config.yaml
hidden_act: "glu"
positions: "rope"
rope_fraction: 0.5
tie_word_embeddings: false
init_std_qkv: 0.0271
optimizer: "adamw"
dataset: "wikipedia_en"
Each number is 200 + 30 x the weight over its row's rms, rounded and kept within 0 to 999. Layers, rows and columns count from 0. The size before them is the row's rms in percent of the matrix's.

# q: layer 17 attention query, 320x320, rms 0.0352, rows 35-51,98-115,162-179,226-243,290-306, columns 64-127
# k: layer 17 attention key, 64x320, rms 0.0358, rows 34-50, columns 64-127
q98,102,199,173,197,188,151,219,198,188,207,245,218,158,213,177,187,215,244,151,141,216,194,182,268,261,227,197,192,176,220,153,158,193,154,202,214,202,236,197,169,202,138,254,208,249,238,161,170,290,222,223,210,197,190,207,187,239,198,179,228,147,208,163,214,202
q162,115,196,188,236,170,248,202,174,188,179,210,184,222,174,239,194,202,190,141,195,178,191,188,222,213,189,136,191,184,192,194,224,213,221,183,193,179,240,229,201,204,184,274,113,233,219,200,176,123,206,206,166,222,178,195,234,183,232,156,221,215,169,192,200,226
q226,121,256,207,232,149,221,205,164,202,185,195,237,168,182,175,198,168,180,167,190,121,193,153,219,215,185,228,167,190,241,186,252,196,157,167,187,204,243,197,174,225,161,216,172,241,223,163,130,178,169,181,219,215,164,190,207,205,213,229,184,193,246,210,226,216
q290,095,231,213,201,170,222,222,154,229,196,238,216,189,172,174,152,251,222,200,189,204,134,152,201,212,175,246,269,208,210,133,211,169,188,172,203,258,210,217,180,185,206,253,157,272,233,202,250,196,250,226,210,246,206,137,238,234,198,133,191,171,181,158,196,141
k34,112,179,219,186,186,188,162,231,131,220,193,258,191,162,214,184,163,192,232,234,193,240,195,222,175,215,220,222,232,254,195,252,129,205,278,197,227,165,171,178,228,232,205,215,230,223,184,222,143,194,209,200,174,182,164,219,155,180,244,192,204,196,242,173,202
q35,090,227,215,134,220,149,219,213,166,209,150,224,131,182,168,195,164,187,225,170,233,206,191,187,136,213,196,198,177,238,185,174,181,155,229,183,263,210,200,226,221,195,178,204,219,183,173,233,198,201,235,226,180,159,224,146,204,211,236,219,170,195,191,151,173
q99,096,206,210,182,193,211,224,119,156,217,194,199,194,161,172,193,173,176,188,232,179,184,146,183,177,175,187,234,183,221,243,198,235,194,212,229,205,173,179,188,213,200,192,190,191,218,241,208,212,201,206,214,233,208,204,171,187,242,198,216,190,169,175,158,209
q163,095,141,222,239,211,197,150,155,194,194,191,194,221,214,219,161,192,228,210,217,180,195,229,132,222,227,237,264,209,208,167,207,185,232,182,215,181,246,217,228,185,203,252,198,191,204,239,181,207,190,181,180,203,220,228,163,135,276,185,194,216,151,207,165,184
q227,115,202,202,226,176,195,194,190,148,238,219,264,237,185,158,208,187,261,188,208,190,202,167,241,214,197,205,210,143,273,224,155,161,164,207,243,206,211,223,239,193,246,226,210,188,208,201,172,251,206,160,187,172,151,230,175,160,204,207,204,256,185,186,166,185
q291,111,194,167,170,188,187,175,101,203,218,190,200,297,208,220,223,168,218,211,156,196,223,193,197,161,223,211,211,152,196,203,175,156,251,177,221,205,222,211,218,132,187,230,172,188,200,207,144,192,194,159,203,253,234,260,153,169,206,236,228,207,224,207,166,176
k35,101,224,182,193,220,187,193,184,172,253,171,226,221,218,186,168,184,208,144,275,218,190,213,181,194,202,180,158,156,167,236,214,198,195,160,189,245,169,142,196,245,244,205,219,195,244,207,272,241,222,245,192,209,192,229,197,219,160,189,234,163,181,208,184,241
q36,094,197,174,231,203,238,200,160,232,193,172,185,190,223,181,213,186,187,203,180,171,218,153,195,202,166,171,220,239,184,244,203,144,244,219,210,213,189,160,175,209,226,173,197,164,227,196,240,161,243,203,184,206,215,161,175,169,190,142,230,176,227,183,135,172
q100,096,194,161,183,202,206,219,179,164,192,183,219,248,215,171,226,188,238,209,225,165,254,160,216,237,160,184,194,171,188,180,189,183,199,150,242,189,164,220,209,193,187,187,206,201,277,193,206,215,161,241,199,186,192,153,197,160,179,169,248,222,231,146,197,192
q164,109,204,241,196,160,187,197,175,211,191,217,180,206,187,175,196,173,188,215,201,165,207,171,211,214,216,169,214,197,148,275,224,213,281,186,245,184,198,225,205,190,206,142,164,185,175,229,188,195,140,197,202,211,233,181,222,215,192,203,218,189,205,137,211,196
q228,117,208,196,234,153,226,204,248,217,217,212,153,233,157,165,168,218,233,231,151,189,225,171,208,205,200,149,214,242,162,245,202,219,197,162,230,208,234,176,194,235,209,190,223,188,215,204,193,187,168,201,236,173,178,172,142,202,229,225,232,130,203,172,245,216
q292,096,222,204,188,195,201,179,197,234,190,166,155,235,224,187,239,192,242,248,180,173,225,198,159,161,191,184,216,210,150,216,236,131,242,209,223,206,157,194,219,183,186,153,168,219,223,241,177,175,207,226,183,170,254,222,251,170,206,221,232,196,194,223,172,196
k36,108,181,195,186,274,223,154,190,187,147,202,240,179,188,206,157,133,211,183,178,216,210,227,200,201,185,214,206,184,245,216,180,190,145,210,151,187,255,231,161,216,191,126,231,195,248,198,216,223,201,167,204,166,167,206,246,203,176,180,160,241,230,212,153,169
q37,085,190,190,242,160,223,198,210,211,223,213,174,220,180,199,195,192,198,155,175,180,208,167,158,254,212,150,213,183,208,213,151,223,218,199,209,130,192,162,226,218,196,271,181,183,214,197,189,226,204,247,204,223,230,257,241,178,144,217,167,186,162,254,248,220
q101,097,170,159,215,138,197,185,188,213,217,185,217,234,177,149,237,255,220,220,200,185,190,188,264,227,218,119,131,226,179,151,174,180,226,208,216,230,196,173,219,213,144,185,203,217,224,157,196,171,202,220,222,172,174,211,194,178,157,235,221,199,292,266,170,162
q165,097,205,188,168,177,249,188,144,230,201,207,247,230,233,209,228,251,205,243,245,184,216,242,190,190,187,175,229,176,149,197,169,223,203,220,201,236,173,241,207,236,165,201,213,188,229,220,210,190,163,226,180,197,192,236,229,161,198,184,257,221,230,251,260,214
q229,095,149,143,234,186,206,149,222,193,144,188,174,228,158,189,231,222,185,206,159,205,146,206,167,169,178,170,195,186,171,167,210,199,247,197,171,218,186,209,218,220,211,259,138,192,199,188,154,224,149,275,196,175,158,183,190,194,188,185,209,227,176,260,196,237
q293,098,203,186,202,194,187,163,190,218,197,198,203,200,215,222,240,174,193,203,217,213,165,190,169,219,209,210,182,188,216,188,218,183,205,171,168,152,194,141,215,185,177,212,161,199,189,256,138,224,176,224,236,212,186,233,234,237,173,176,210,178,171,245,212,228
k37,095,195,174,232,235,102,182,211,133,220,221,193,184,169,226,235,226,176,161,185,179,193,194,190,197,229,245,168,211,205,189,185,139,200,189,176,225,240,278,203,165,171,164,149,182,181,224,214,206,213,207,230,197,246,203,226,193,182,225,183,237,174,217,147,284
q38,097,202,263,196,222,210,171,166,206,207,188,210,150,258,222,274,154,234,178,172,184,152,212,242,233,227,218,206,195,216,272,288,172,210,184,204,189,163,160,212,177,183,153,144,241,174,197,235,213,215,237,222,229,211,205,224,187,179,153,208,209,168,214,163,245
q102,104,189,202,245,203,205,206,142,184,183,201,191,208,203,219,225,184,239,235,187,216,205,171,233,186,178,213,204,217,221,199,229,173,167,190,254,228,149,168,222,181,184,139,170,214,189,226,170,182,202,214,185,181,183,200,147,228,217,185,233,232,230,189,184,224
q166,106,172,203,202,237,166,203,277,205,215,192,177,205,193,180,258,150,269,170,187,225,196,147,192,179,185,251,155,260,157,178,223,133,233,197,206,200,182,209,262,207,206,218,191,241,201,222,201,173,182,166,185,197,262,149,224,236,193,178,237,254,232,182,219,216
q230,120,216,243,185,237,252,219,244,222,218,190,184,180,199,240,271,164,197,156,179,195,198,221,144,226,195,211,169,247,171,179,160,155,159,188,210,218,170,218,280,225,152,221,209,216,197,208,190,162,194,202,225,191,217,195,150,247,241,194,193,156,225,216,203,254
q294,096,214,191,185,218,202,184,224,198,168,171,177,188,223,187,229,168,245,191,193,226,208,180,163,216,217,249,206,202,203,207,215,141,209,184,186,236,193,221,212,206,199,237,190,209,197,232,208,200,189,148,137,246,255,179,140,179,180,206,221,223,159,205,193,204
k38,105,162,154,267,214,195,215,216,138,186,233,166,257,195,190,186,183,218,194,220,215,248,197,194,177,179,196,210,242,206,237,173,239,217,228,207,230,193,162,209,161,182,192,189,173,178,181,151,156,225,259,162,160,208,212,213,192,241,200,144,235,148,207,230,237
q39,098,213,167,145,199,186,199,231,160,221,179,183,162,205,224,225,140,251,140,203,219,176,227,205,238,191,191,188,116,211,212,185,177,170,158,195,182,168,181,188,243,240,164,224,220,214,224,192,216,181,238,216,215,173,225,188,224,203,229,179,150,147,192,160,193
q103,096,204,243,154,205,208,191,228,214,221,154,208,238,124,180,195,189,242,192,261,174,154,201,182,241,209,179,182,165,207,215,222,187,164,217,228,184,135,191,218,225,220,197,204,171,201,205,153,158,197,161,135,198,165,225,160,241,204,197,180,137,191,220,214,192
q167,103,176,217,199,210,189,169,204,239,188,226,218,220,204,167,233,152,194,201,213,233,214,199,164,137,197,163,214,207,261,179,164,186,275,167,233,160,182,180,185,189,230,239,209,196,256,203,196,211,197,220,177,184,230,179,135,188,176,220,203,236,238,170,188,163
q231,113,179,192,219,211,174,216,207,189,217,212,242,195,110,176,206,156,197,213,201,207,182,194,151,234,143,175,238,174,219,189,215,210,185,161,206,144,203,202,225,232,203,208,209,198,210,187,202,206,183,150,197,225,201,169,220,176,239,210,225,189,205,206,181,176
q295,112,188,196,190,182,188,180,185,212,259,191,215,214,166,180,180,133,198,189,247,205,165,225,219,164,192,140,110,192,218,207,149,238,191,187,212,164,199,154,232,209,214,246,189,195,177,217,185,133,196,219,189,177,162,244,214,201,194,214,203,204,200,216,209,229
k39,101,220,168,171,231,224,173,165,216,208,202,220,185,205,256,215,215,265,210,180,219,168,181,219,258,198,198,216,155,228,217,238,181,214,191,166,230,204,192,218,207,168,204,111,223,253,194,179,234,193,174,186,213,180,218,156,187,229,152,250,191,216,196,213,166
q40,088,243,222,180,191,203,182,168,215,193,183,211,180,213,174,165,204,238,247,170,165,174,182,237,205,203,242,178,100,222,167,213,224,209,214,179,189,188,186,169,239,191,185,186,225,219,195,232,194,231,219,189,187,189,207,221,219,210,156,186,209,189,152,182,151
q104,101,203,190,207,241,229,191,230,232,190,198,209,203,182,233,178,191,231,224,219,180,198,218,193,211,204,230,222,181,187,225,195,276,158,163,230,203,207,164,178,192,250,161,182,156,248,242,201,171,244,224,204,214,187,193,192,222,234,169,216,257,150,200,197,177
q168,101,222,198,211,198,183,192,196,233,220,202,183,188,191,140,190,249,194,197,240,154,222,232,187,253,218,223,174,232,110,194,181,199,245,195,212,228,218,225,191,223,245,186,186,167,235,188,177,233,223,263,134,178,234,184,183,230,223,206,240,222,233,189,275,208
q232,115,196,241,178,196,143,227,151,263,159,201,205,206,229,233,198,229,196,120,178,179,196,239,175,192,151,215,261,249,254,211,216,175,195,191,224,274,203,223,227,238,180,174,175,214,236,208,185,177,219,152,195,208,227,194,219,182,225,156,214,172,197,252,160,220
q296,109,209,157,206,199,186,149,152,230,209,173,181,258,204,294,210,223,208,199,211,191,239,243,154,174,219,200,221,147,132,209,218,227,205,191,206,152,181,191,234,197,214,223,203,161,253,246,131,283,198,184,159,231,194,237,198,185,182,215,225,208,185,222,121,174
k40,108,185,218,243,171,136,210,142,173,201,178,218,194,216,233,211,177,240,200,146,176,189,231,181,185,204,169,197,188,182,187,240,173,201,195,216,250,206,239,157,185,188,142,164,224,168,233,187,209,166,158,233,208,142,179,158,230,195,169,179,172,214,208,151,212
q41,094,159,185,224,121,234,217,175,210,175,199,206,196,216,231,186,190,161,231,227,200,265,175,203,257,181,170,228,186,231,218,201,157,201,201,208,268,152,176,205,194,221,172,165,205,226,213,262,140,226,253,194,204,177,136,196,155,175,173,252,196,239,203,142,197
q105,103,200,166,251,164,260,216,199,184,226,223,203,178,226,187,157,142,208,169,196,229,239,215,179,198,199,212,182,207,272,170,160,210,212,223,219,224,162,147,202,185,238,208,180,175,232,152,190,200,223,189,220,181,154,229,216,210,212,171,212,269,199,187,199,182
q169,106,177,188,226,249,235,224,252,167,182,201,221,195,193,145,125,168,157,206,196,219,216,249,190,183,193,243,184,165,258,164,184,199,179,249,190,205,236,228,237,188,194,213,244,167,162,160,209,186,148,200,207,175,204,221,257,200,195,221,225,215,195,268,228,196
q233,121,240,157,179,165,205,171,188,196,163,203,179,172,213,169,185,189,229,213,184,198,261,172,227,243,169,180,174,226,164,202,181,210,171,210,193,231,225,157,117,204,169,171,239,218,172,195,209,176,165,189,231,161,231,168,256,194,134,200,215,168,185,156,195,217
q297,089,194,191,211,250,216,244,233,208,156,261,180,167,166,222,208,176,222,204,181,224,181,197,178,218,174,173,237,185,224,147,185,200,203,212,188,234,185,256,214,233,225,217,216,192,227,165,239,243,194,192,165,224,227,188,236,165,159,207,182,217,207,206,198,183
k41,105,226,194,205,193,233,209,230,179,176,206,215,208,216,206,178,226,226,141,179,231,270,187,177,266,247,153,233,226,178,278,207,231,203,228,224,195,201,210,203,196,214,193,200,165,192,183,164,131,181,240,163,207,158,174,242,198,178,229,191,178,183,170,225,202
q42,098,241,172,182,224,174,206,209,193,206,261,219,212,191,206,210,183,182,169,199,212,289,214,166,185,206,181,201,209,218,207,167,180,240,268,190,237,205,207,185,191,188,208,226,239,161,188,233,253,154,221,216,206,225,185,145,179,178,244,235,154,242,205,207,236
q106,115,254,214,187,201,237,191,176,161,206,228,222,223,209,178,209,186,209,128,236,161,242,193,181,282,177,218,224,182,237,209,216,195,224,222,183,197,164,162,199,214,248,206,173,196,184,176,202,220,214,219,187,246,203,159,227,175,194,192,218,155,194,170,212,208
q170,096,186,154,250,238,262,176,176,218,184,223,184,193,176,181,163,202,197,162,210,191,199,208,143,188,218,106,210,260,241,222,282,153,267,195,192,179,193,192,238,194,224,196,183,195,177,172,188,211,201,162,217,230,161,174,183,158,174,187,221,230,161,214,226,269
q234,104,199,204,226,155,218,217,190,200,185,215,219,180,210,162,187,188,212,260,208,153,223,206,197,229,240,221,216,210,172,197,210,169,273,162,190,209,229,202,217,258,214,199,237,212,181,170,150,129,194,195,170,217,144,172,227,152,192,183,204,197,211,189,262,211
q298,098,235,203,234,237,211,236,187,189,217,215,218,210,200,231,154,180,236,219,206,188,137,203,212,186,201,198,239,219,198,201,238,183,225,187,210,181,228,203,214,194,251,254,211,204,137,137,202,175,202,280,175,189,148,132,207,144,233,212,216,227,245,221,268,202
k42,107,275,220,179,211,206,193,200,201,193,206,247,237,237,172,235,178,153,241,201,172,245,144,254,238,172,191,173,187,235,190,177,252,190,179,244,229,247,153,214,214,213,218,240,227,273,239,189,123,167,245,228,220,245,139,187,208,223,218,259,177,225,142,190,179
q43,092,194,224,188,232,233,167,150,204,214,197,219,175,233,190,235,160,164,195,173,205,213,195,184,233,226,169,176,151,215,254,199,165,201,181,201,198,165,174,208,217,205,141,168,215,209,217,263,207,216,259,210,192,240,177,244,154,191,196,229,200,193,258,194,234
q107,102,215,174,180,235,217,158,140,214,205,212,196,239,183,189,203,209,219,159,212,159,180,282,190,163,221,188,176,187,171,169,264,231,247,216,188,178,112,173,197,246,172,202,214,172,170,207,204,185,251,200,173,214,231,167,251,183,196,202,200,283,173,199,162,232
q171,095,166,167,233,260,181,150,191,189,156,149,186,257,194,245,166,193,201,188,245,155,183,218,157,178,196,212,170,208,204,179,230,170,187,222,190,196,168,222,209,211,195,240,218,190,183,222,210,139,147,169,190,197,225,237,205,174,202,208,207,220,194,167,152,213
q235,119,163,200,203,219,237,147,149,213,153,154,162,226,173,231,178,188,184,136,207,224,213,225,184,159,177,142,200,221,201,223,193,110,191,161,187,199,135,221,162,218,222,241,167,207,201,211,203,194,231,213,157,185,259,159,206,149,180,171,226,239,179,145,198,233
q299,094,147,188,209,233,187,154,153,240,200,210,225,153,191,240,183,175,191,219,209,219,228,237,140,213,195,139,150,218,217,233,258,219,183,202,175,174,185,207,211,160,226,184,172,198,170,222,204,139,236,266,202,204,205,196,239,214,170,214,185,232,173,216,214,292
k43,100,200,195,218,194,164,207,201,172,232,190,173,182,232,147,255,231,192,209,219,233,165,205,229,191,137,174,189,239,183,186,163,156,192,166,248,231,178,211,168,184,176,181,198,192,141,204,242,229,194,197,244,180,245,172,188,185,155,175,178,198,175,219,158,165
q44,096,176,165,198,183,195,170,174,212,185,206,202,241,251,178,168,203,193,175,249,214,252,168,225,201,192,204,190,235,187,166,203,220,236,233,187,174,219,202,176,151,186,202,217,178,159,170,122,195,138,188,194,159,197,188,179,208,161,183,196,198,243,220,214,196
q108,097,196,205,198,224,226,153,183,217,189,207,176,162,231,233,185,146,183,197,194,237,199,202,153,206,195,224,127,225,242,216,210,210,208,179,157,178,158,193,245,177,204,186,207,187,190,181,205,207,212,191,213,183,188,137,181,169,254,220,176,264,175,146,198,189
q172,097,213,261,196,221,223,161,163,165,176,187,207,259,200,183,208,130,177,195,170,159,146,184,209,230,174,199,158,179,214,154,222,203,162,227,188,198,180,141,256,185,184,207,140,203,183,174,239,172,210,158,214,255,236,163,186,190,202,194,215,190,197,209,193,235
q236,121,234,222,162,222,195,192,148,202,211,174,188,231,226,226,194,193,173,186,200,157,239,177,189,176,164,196,125,207,216,196,190,238,200,233,214,181,193,157,154,182,153,236,176,196,182,182,194,155,187,164,192,215,249,184,238,221,137,202,174,181,233,194,189,269
q300,105,230,163,184,186,221,171,152,219,154,213,206,216,223,241,232,211,225,182,183,217,179,177,194,231,204,218,127,222,184,216,250,248,161,208,212,159,246,243,195,183,228,163,208,150,231,165,190,187,163,137,224,199,239,160,189,205,207,219,189,204,225,201,126,206
k44,111,202,169,187,161,201,256,238,197,257,183,209,164,203,170,143,242,186,186,208,158,168,181,219,226,287,162,209,199,202,224,199,229,212,199,234,194,198,202,186,218,248,248,187,155,196,206,115,162,172,231,212,229,173,234,217,240,186,216,200,208,188,241,199,198
q45,086,190,166,261,224,192,166,164,203,227,204,227,230,116,250,217,185,188,179,151,200,155,228,177,155,209,213,127,252,206,240,192,200,213,165,208,174,188,219,244,140,218,208,181,156,244,181,189,244,154,266,227,225,235,214,177,182,216,186,182,221,170,192,197,228
q109,107,210,215,209,214,202,189,199,198,166,199,206,209,196,223,166,165,163,253,209,236,203,165,191,222,200,204,189,165,197,288,228,250,220,184,185,157,189,149,188,147,158,161,212,186,191,213,207,221,184,200,268,251,237,127,196,215,184,166,193,208,148,178,138,261
q173,100,152,213,195,252,210,170,222,181,202,177,222,188,187,164,211,167,227,233,154,209,196,205,191,191,231,249,183,220,149,217,237,185,156,150,215,212,216,153,181,232,193,171,177,257,228,193,254,226,223,153,184,214,176,236,143,204,191,172,212,155,209,213,214,242
q237,119,230,203,189,246,228,170,230,177,245,232,205,243,138,206,182,171,199,225,195,181,205,159,211,234,224,189,177,177,208,203,247,206,218,187,181,180,217,155,190,234,208,184,223,185,195,227,231,263,189,248,205,171,184,157,120,221,243,198,196,179,157,210,202,212
q301,098,203,203,249,200,238,138,189,214,214,171,165,301,244,191,209,222,159,293,194,176,248,168,194,185,209,236,216,144,189,170,197,236,274,242,241,193,233,158,225,231,198,185,193,202,220,252,214,184,186,219,223,204,220,194,217,232,224,153,204,190,232,191,177,211
k45,109,180,239,238,182,201,194,186,189,195,192,172,183,220,232,229,169,222,208,205,220,254,268,221,182,220,176,198,189,227,228,152,264,173,154,191,189,212,238,168,196,212,158,216,167,218,199,131,225,209,160,222,240,241,226,200,235,210,193,185,258,218,201,214,187
q46,085,198,151,238,174,223,223,229,229,264,208,199,229,208,182,195,230,231,182,201,195,244,185,208,203,169,152,212,224,213,156,168,219,231,215,203,162,202,205,194,218,208,213,205,173,180,202,172,229,197,243,253,184,234,211,231,222,184,202,208,186,201,234,246,165
q110,099,184,197,244,195,261,191,180,234,228,214,140,211,239,195,195,230,173,259,203,211,235,252,212,163,234,185,185,261,179,234,194,224,262,246,203,177,171,222,141,205,238,175,216,155,196,176,131,230,197,181,196,193,198,191,219,197,221,193,203,203,226,215,195,208
q174,110,173,239,219,191,194,219,232,199,149,186,199,203,213,206,224,126,172,218,188,183,193,201,158,141,242,238,157,205,175,188,233,188,251,227,237,213,227,213,229,200,254,219,172,251,193,198,239,221,159,193,223,229,189,188,225,179,213,210,191,193,254,229,229,175
q238,134,191,219,213,158,179,156,221,218,186,186,212,211,196,173,175,216,229,171,209,184,210,202,274,199,168,174,175,227,196,179,173,227,193,238,210,187,220,214,240,192,210,217,201,226,172,167,182,254,186,245,217,188,193,124,158,204,145,248,188,214,235,183,220,114
q302,097,218,191,173,222,191,190,165,204,186,238,219,214,179,182,195,210,187,152,226,176,217,230,160,178,225,220,172,213,174,254,225,249,167,229,193,135,204,202,232,200,239,196,211,176,188,154,158,221,198,207,216,217,154,235,237,156,200,197,187,181,216,204,230,164
k46,101,209,207,252,221,207,177,277,224,207,195,186,218,209,187,223,229,249,191,162,153,221,191,176,201,182,188,267,144,218,162,200,198,185,267,191,219,197,174,203,197,248,159,212,170,196,228,258,212,191,153,237,243,209,202,209,168,174,147,168,237,208,206,204,195
q47,088,201,212,235,246,137,226,168,257,213,190,243,267,120,176,238,241,205,179,216,200,232,159,191,153,191,170,213,213,181,218,180,228,205,209,207,241,288,192,216,153,220,250,184,198,203,189,170,271,162,195,244,217,204,235,212,198,179,168,205,153,247,187,218,192
q111,094,232,223,212,235,189,230,198,241,218,173,200,173,214,231,198,150,143,226,195,212,255,231,210,221,190,151,172,248,190,219,169,267,199,175,206,202,216,207,228,136,220,159,208,200,186,217,240,255,219,223,216,203,182,205,170,201,186,201,196,184,222,228,182,176
q175,102,197,231,162,218,189,152,194,205,192,193,199,209,215,201,213,198,169,226,176,258,198,194,193,240,231,205,213,158,174,242,235,234,140,202,195,228,179,132,186,209,217,161,208,236,160,253,222,170,244,161,191,229,226,201,199,213,234,192,216,152,178,202,176,226
q239,100,215,267,221,258,202,215,249,218,234,213,207,254,190,235,229,182,254,192,230,212,208,148,181,187,248,169,179,178,199,204,209,200,227,160,230,150,186,188,203,173,213,216,199,204,166,215,191,181,206,196,219,231,205,254,172,203,169,201,152,209,245,204,154,211
q303,111,223,186,199,154,252,210,161,203,241,198,219,252,216,214,225,206,165,258,228,178,256,160,233,207,200,216,202,170,142,214,164,220,227,195,235,216,234,211,228,169,221,201,201,152,178,203,181,242,159,174,203,220,199,203,205,199,213,206,209,172,293,204,214,162
k47,103,185,158,192,186,168,234,225,198,218,184,204,272,202,142,178,171,236,159,244,171,235,191,170,168,161,230,201,138,178,191,214,209,236,169,200,209,210,214,204,160,208,217,259,211,204,254,210,162,184,221,228,201,269,209,211,225,177,263,199,213,227,208,211,152
q48,103,180,271,188,187,151,250,174,208,202,175,216,163,189,191,206,194,221,223,239,179,208,219,208,210,178,217,256,198,191,241,243,222,138,210,188,232,170,138,218,211,231,156,207,206,221,216,194,188,213,176,194,247,171,183,181,204,220,163,200,236,134,175,211,214
q112,110,183,251,213,164,178,263,234,221,171,234,254,178,189,187,205,209,211,242,191,203,252,208,227,195,197,235,248,180,188,231,173,173,102,238,226,226,209,154,198,206,195,165,211,213,195,217,192,198,194,182,131,180,177,201,139,190,255,165,202,191,231,171,216,228
q176,096,186,227,179,174,228,219,193,214,152,209,150,138,215,177,178,228,206,183,169,221,220,189,246,218,261,277,198,184,190,207,176,246,191,219,214,252,195,205,185,217,212,223,220,236,149,171,221,189,172,226,183,180,163,190,230,165,199,191,234,158,247,157,259,207
q240,110,200,225,154,172,174,196,142,197,160,193,205,173,179,199,241,221,220,167,188,189,203,226,181,228,195,196,185,199,206,203,178,208,161,213,219,180,186,211,212,215,186,166,181,197,227,228,226,179,205,158,222,183,166,268,220,163,254,178,215,184,238,169,158,256
q304,093,230,204,214,189,159,202,192,171,151,191,179,189,211,180,166,129,167,178,191,195,212,209,185,201,198,198,309,199,181,204,212,161,197,208,217,192,237,192,237,245,136,219,211,188,194,241,259,266,182,150,175,183,200,222,133,159,213,231,242,181,199,152,219,234
k48,107,183,219,234,232,170,262,217,199,231,205,216,212,192,214,211,237,192,195,218,193,217,200,197,160,179,183,206,235,142,223,187,147,185,202,207,225,221,189,198,153,261,147,148,201,226,193,203,142,242,175,169,192,178,188,201,192,195,203,188,210,192,250,249,167
q49,077,205,221,223,241,130,180,213,236,241,150,222,190,180,224,203,219,202,164,185,193,178,188,227,202,183,177,166,210,224,201,219,216,224,233,172,154,257,183,195,169,202,188,151,210,190,162,247,228,214,156,263,193,191,217,220,182,182,197,162,145,206,167,210,164
q113,106,209,234,191,202,209,191,249,206,187,179,206,196,190,251,194,229,122,215,231,214,177,194,185,166,215,194,234,247,193,220,225,227,211,148,191,181,158,192,203,163,215,172,206,161,195,214,195,169,241,212,177,224,154,182,199,204,171,177,130,211,109,183,169,155
q177,121,227,224,225,183,225,187,184,173,205,224,189,183,212,162,196,202,179,197,210,251,164,159,204,259,244,282,223,197,223,218,194,205,179,165,177,205,200,225,196,164,172,201,220,148,231,182,203,195,209,218,180,226,189,226,165,222,225,205,183,203,155,120,233,221
q241,129,199,199,239,198,186,217,194,185,171,221,221,238,175,175,238,151,158,222,165,184,190,179,183,220,204,247,203,220,162,195,176,214,216,188,196,244,226,163,236,188,237,238,174,211,223,207,178,134,200,214,154,246,202,109,171,199,198,162,181,227,202,172,150,209
q305,093,221,221,184,206,209,199,241,206,221,169,156,256,228,249,210,175,174,199,209,185,150,153,235,180,213,230,153,224,212,191,131,205,281,180,186,219,219,172,218,201,203,272,184,200,193,238,186,240,204,201,198,259,220,206,167,186,173,141,193,212,211,132,135,196
k49,102,204,181,222,218,163,253,176,210,215,219,194,200,165,197,254,204,154,172,267,222,188,199,194,167,180,179,250,222,202,188,234,200,201,141,238,240,217,234,155,171,266,216,174,237,196,185,200,154,160,183,176,155,197,163,192,284,198,245,210,230,179,265,211,226
q50,085,230,159,153,228,283,244,231,174,187,193,233,100,245,179,207,191,179,199,198,202,191,244,221,198,201,273,190,178,248,232,214,222,199,212,205,167,220,261,212,235,198,145,171,192,200,204,209,167,237,162,197,151,153,213,169,191,254,203,195,203,180,207,203,196
q114,101,207,188,198,134,250,215,215,169,220,214,228,174,195,233,183,161,197,242,198,171,190,180,172,222,212,230,239,246,225,286,190,229,203,177,208,224,218,258,210,199,209,202,178,188,192,223,206,194,174,248,178,217,180,163,272,195,203,169,173,174,147,160,173,219
q178,106,189,192,183,159,208,163,199,195,264,231,189,232,228,181,203,167,206,205,183,229,223,188,209,255,208,187,169,205,235,153,194,177,218,204,200,159,177,192,191,217,183,224,208,201,181,231,190,210,227,248,232,156,229,131,195,181,156,191,184,248,223,218,206,173
q242,108,223,227,149,171,169,199,221,175,232,211,194,167,207,188,151,227,187,262,202,171,206,226,235,189,160,227,214,209,231,191,210,208,222,257,199,217,229,228,227,180,182,253,202,225,176,148,232,244,206,190,233,163,163,250,236,171,211,200,158,225,215,175,199,185
q306,116,228,246,140,212,181,233,234,149,227,231,231,147,212,210,156,197,209,149,207,175,186,235,202,221,236,221,169,227,264,294,223,207,132,216,187,176,239,190,175,211,190,178,180,186,212,190,216,193,187,202,160,138,167,176,227,155,182,195,148,237,171,181,235,211
k50,107,202,247,194,198,181,258,226,205,161,217,171,159,215,197,167,217,192,210,214,187,167,216,217,200,184,213,267,201,172,215,192,219,164,173,169,221,181,189,190,184,190,166,200,134,218,219,210,202,248,211,156,246,167,195,169,186,210,214,249,180,146,223,233,126
q51,098,205,243,226,197,177,215,204,212,147,167,194,189,198,279,206,213,210,209,201,202,179,164,214,181,207,236,170,239,228,222,208,211,233,239,192,194,233,205,178,159,207,189,227,192,172,232,190,272,180,166,207,229,187,177,127,199,180,208,140,194,209,202,197,171
q115,103,213,228,186,259,193,182,167,206,160,168,193,196,175,213,229,185,147,185,200,214,164,192,167,182,190,224,242,232,177,226,219,246,250,194,189,196,195,218,195,202,185,137,179,229,209,223,219,190,221,202,175,248,217,167,205,158,214,197,180,151,200,249,219,194
q179,100,184,224,190,187,174,187,133,228,196,204,185,193,160,211,253,198,202,243,200,167,187,227,136,188,227,135,206,147,176,163,205,232,171,139,169,180,159,202,182,147,131,218,194,202,205,240,236,203,216,245,203,217,169,224,246,186,245,167,202,230,158,184,220,198
q243,119,231,161,186,247,208,211,185,214,196,193,221,184,205,207,239,184,168,275,205,194,195,205,108,176,216,207,201,179,245,162,204,226,182,226,186,222,208,165,232,223,201,202,145,221,207,198,179,198,239,162,192,210,212,223,216,201,248,138,216,162,169,252,205,224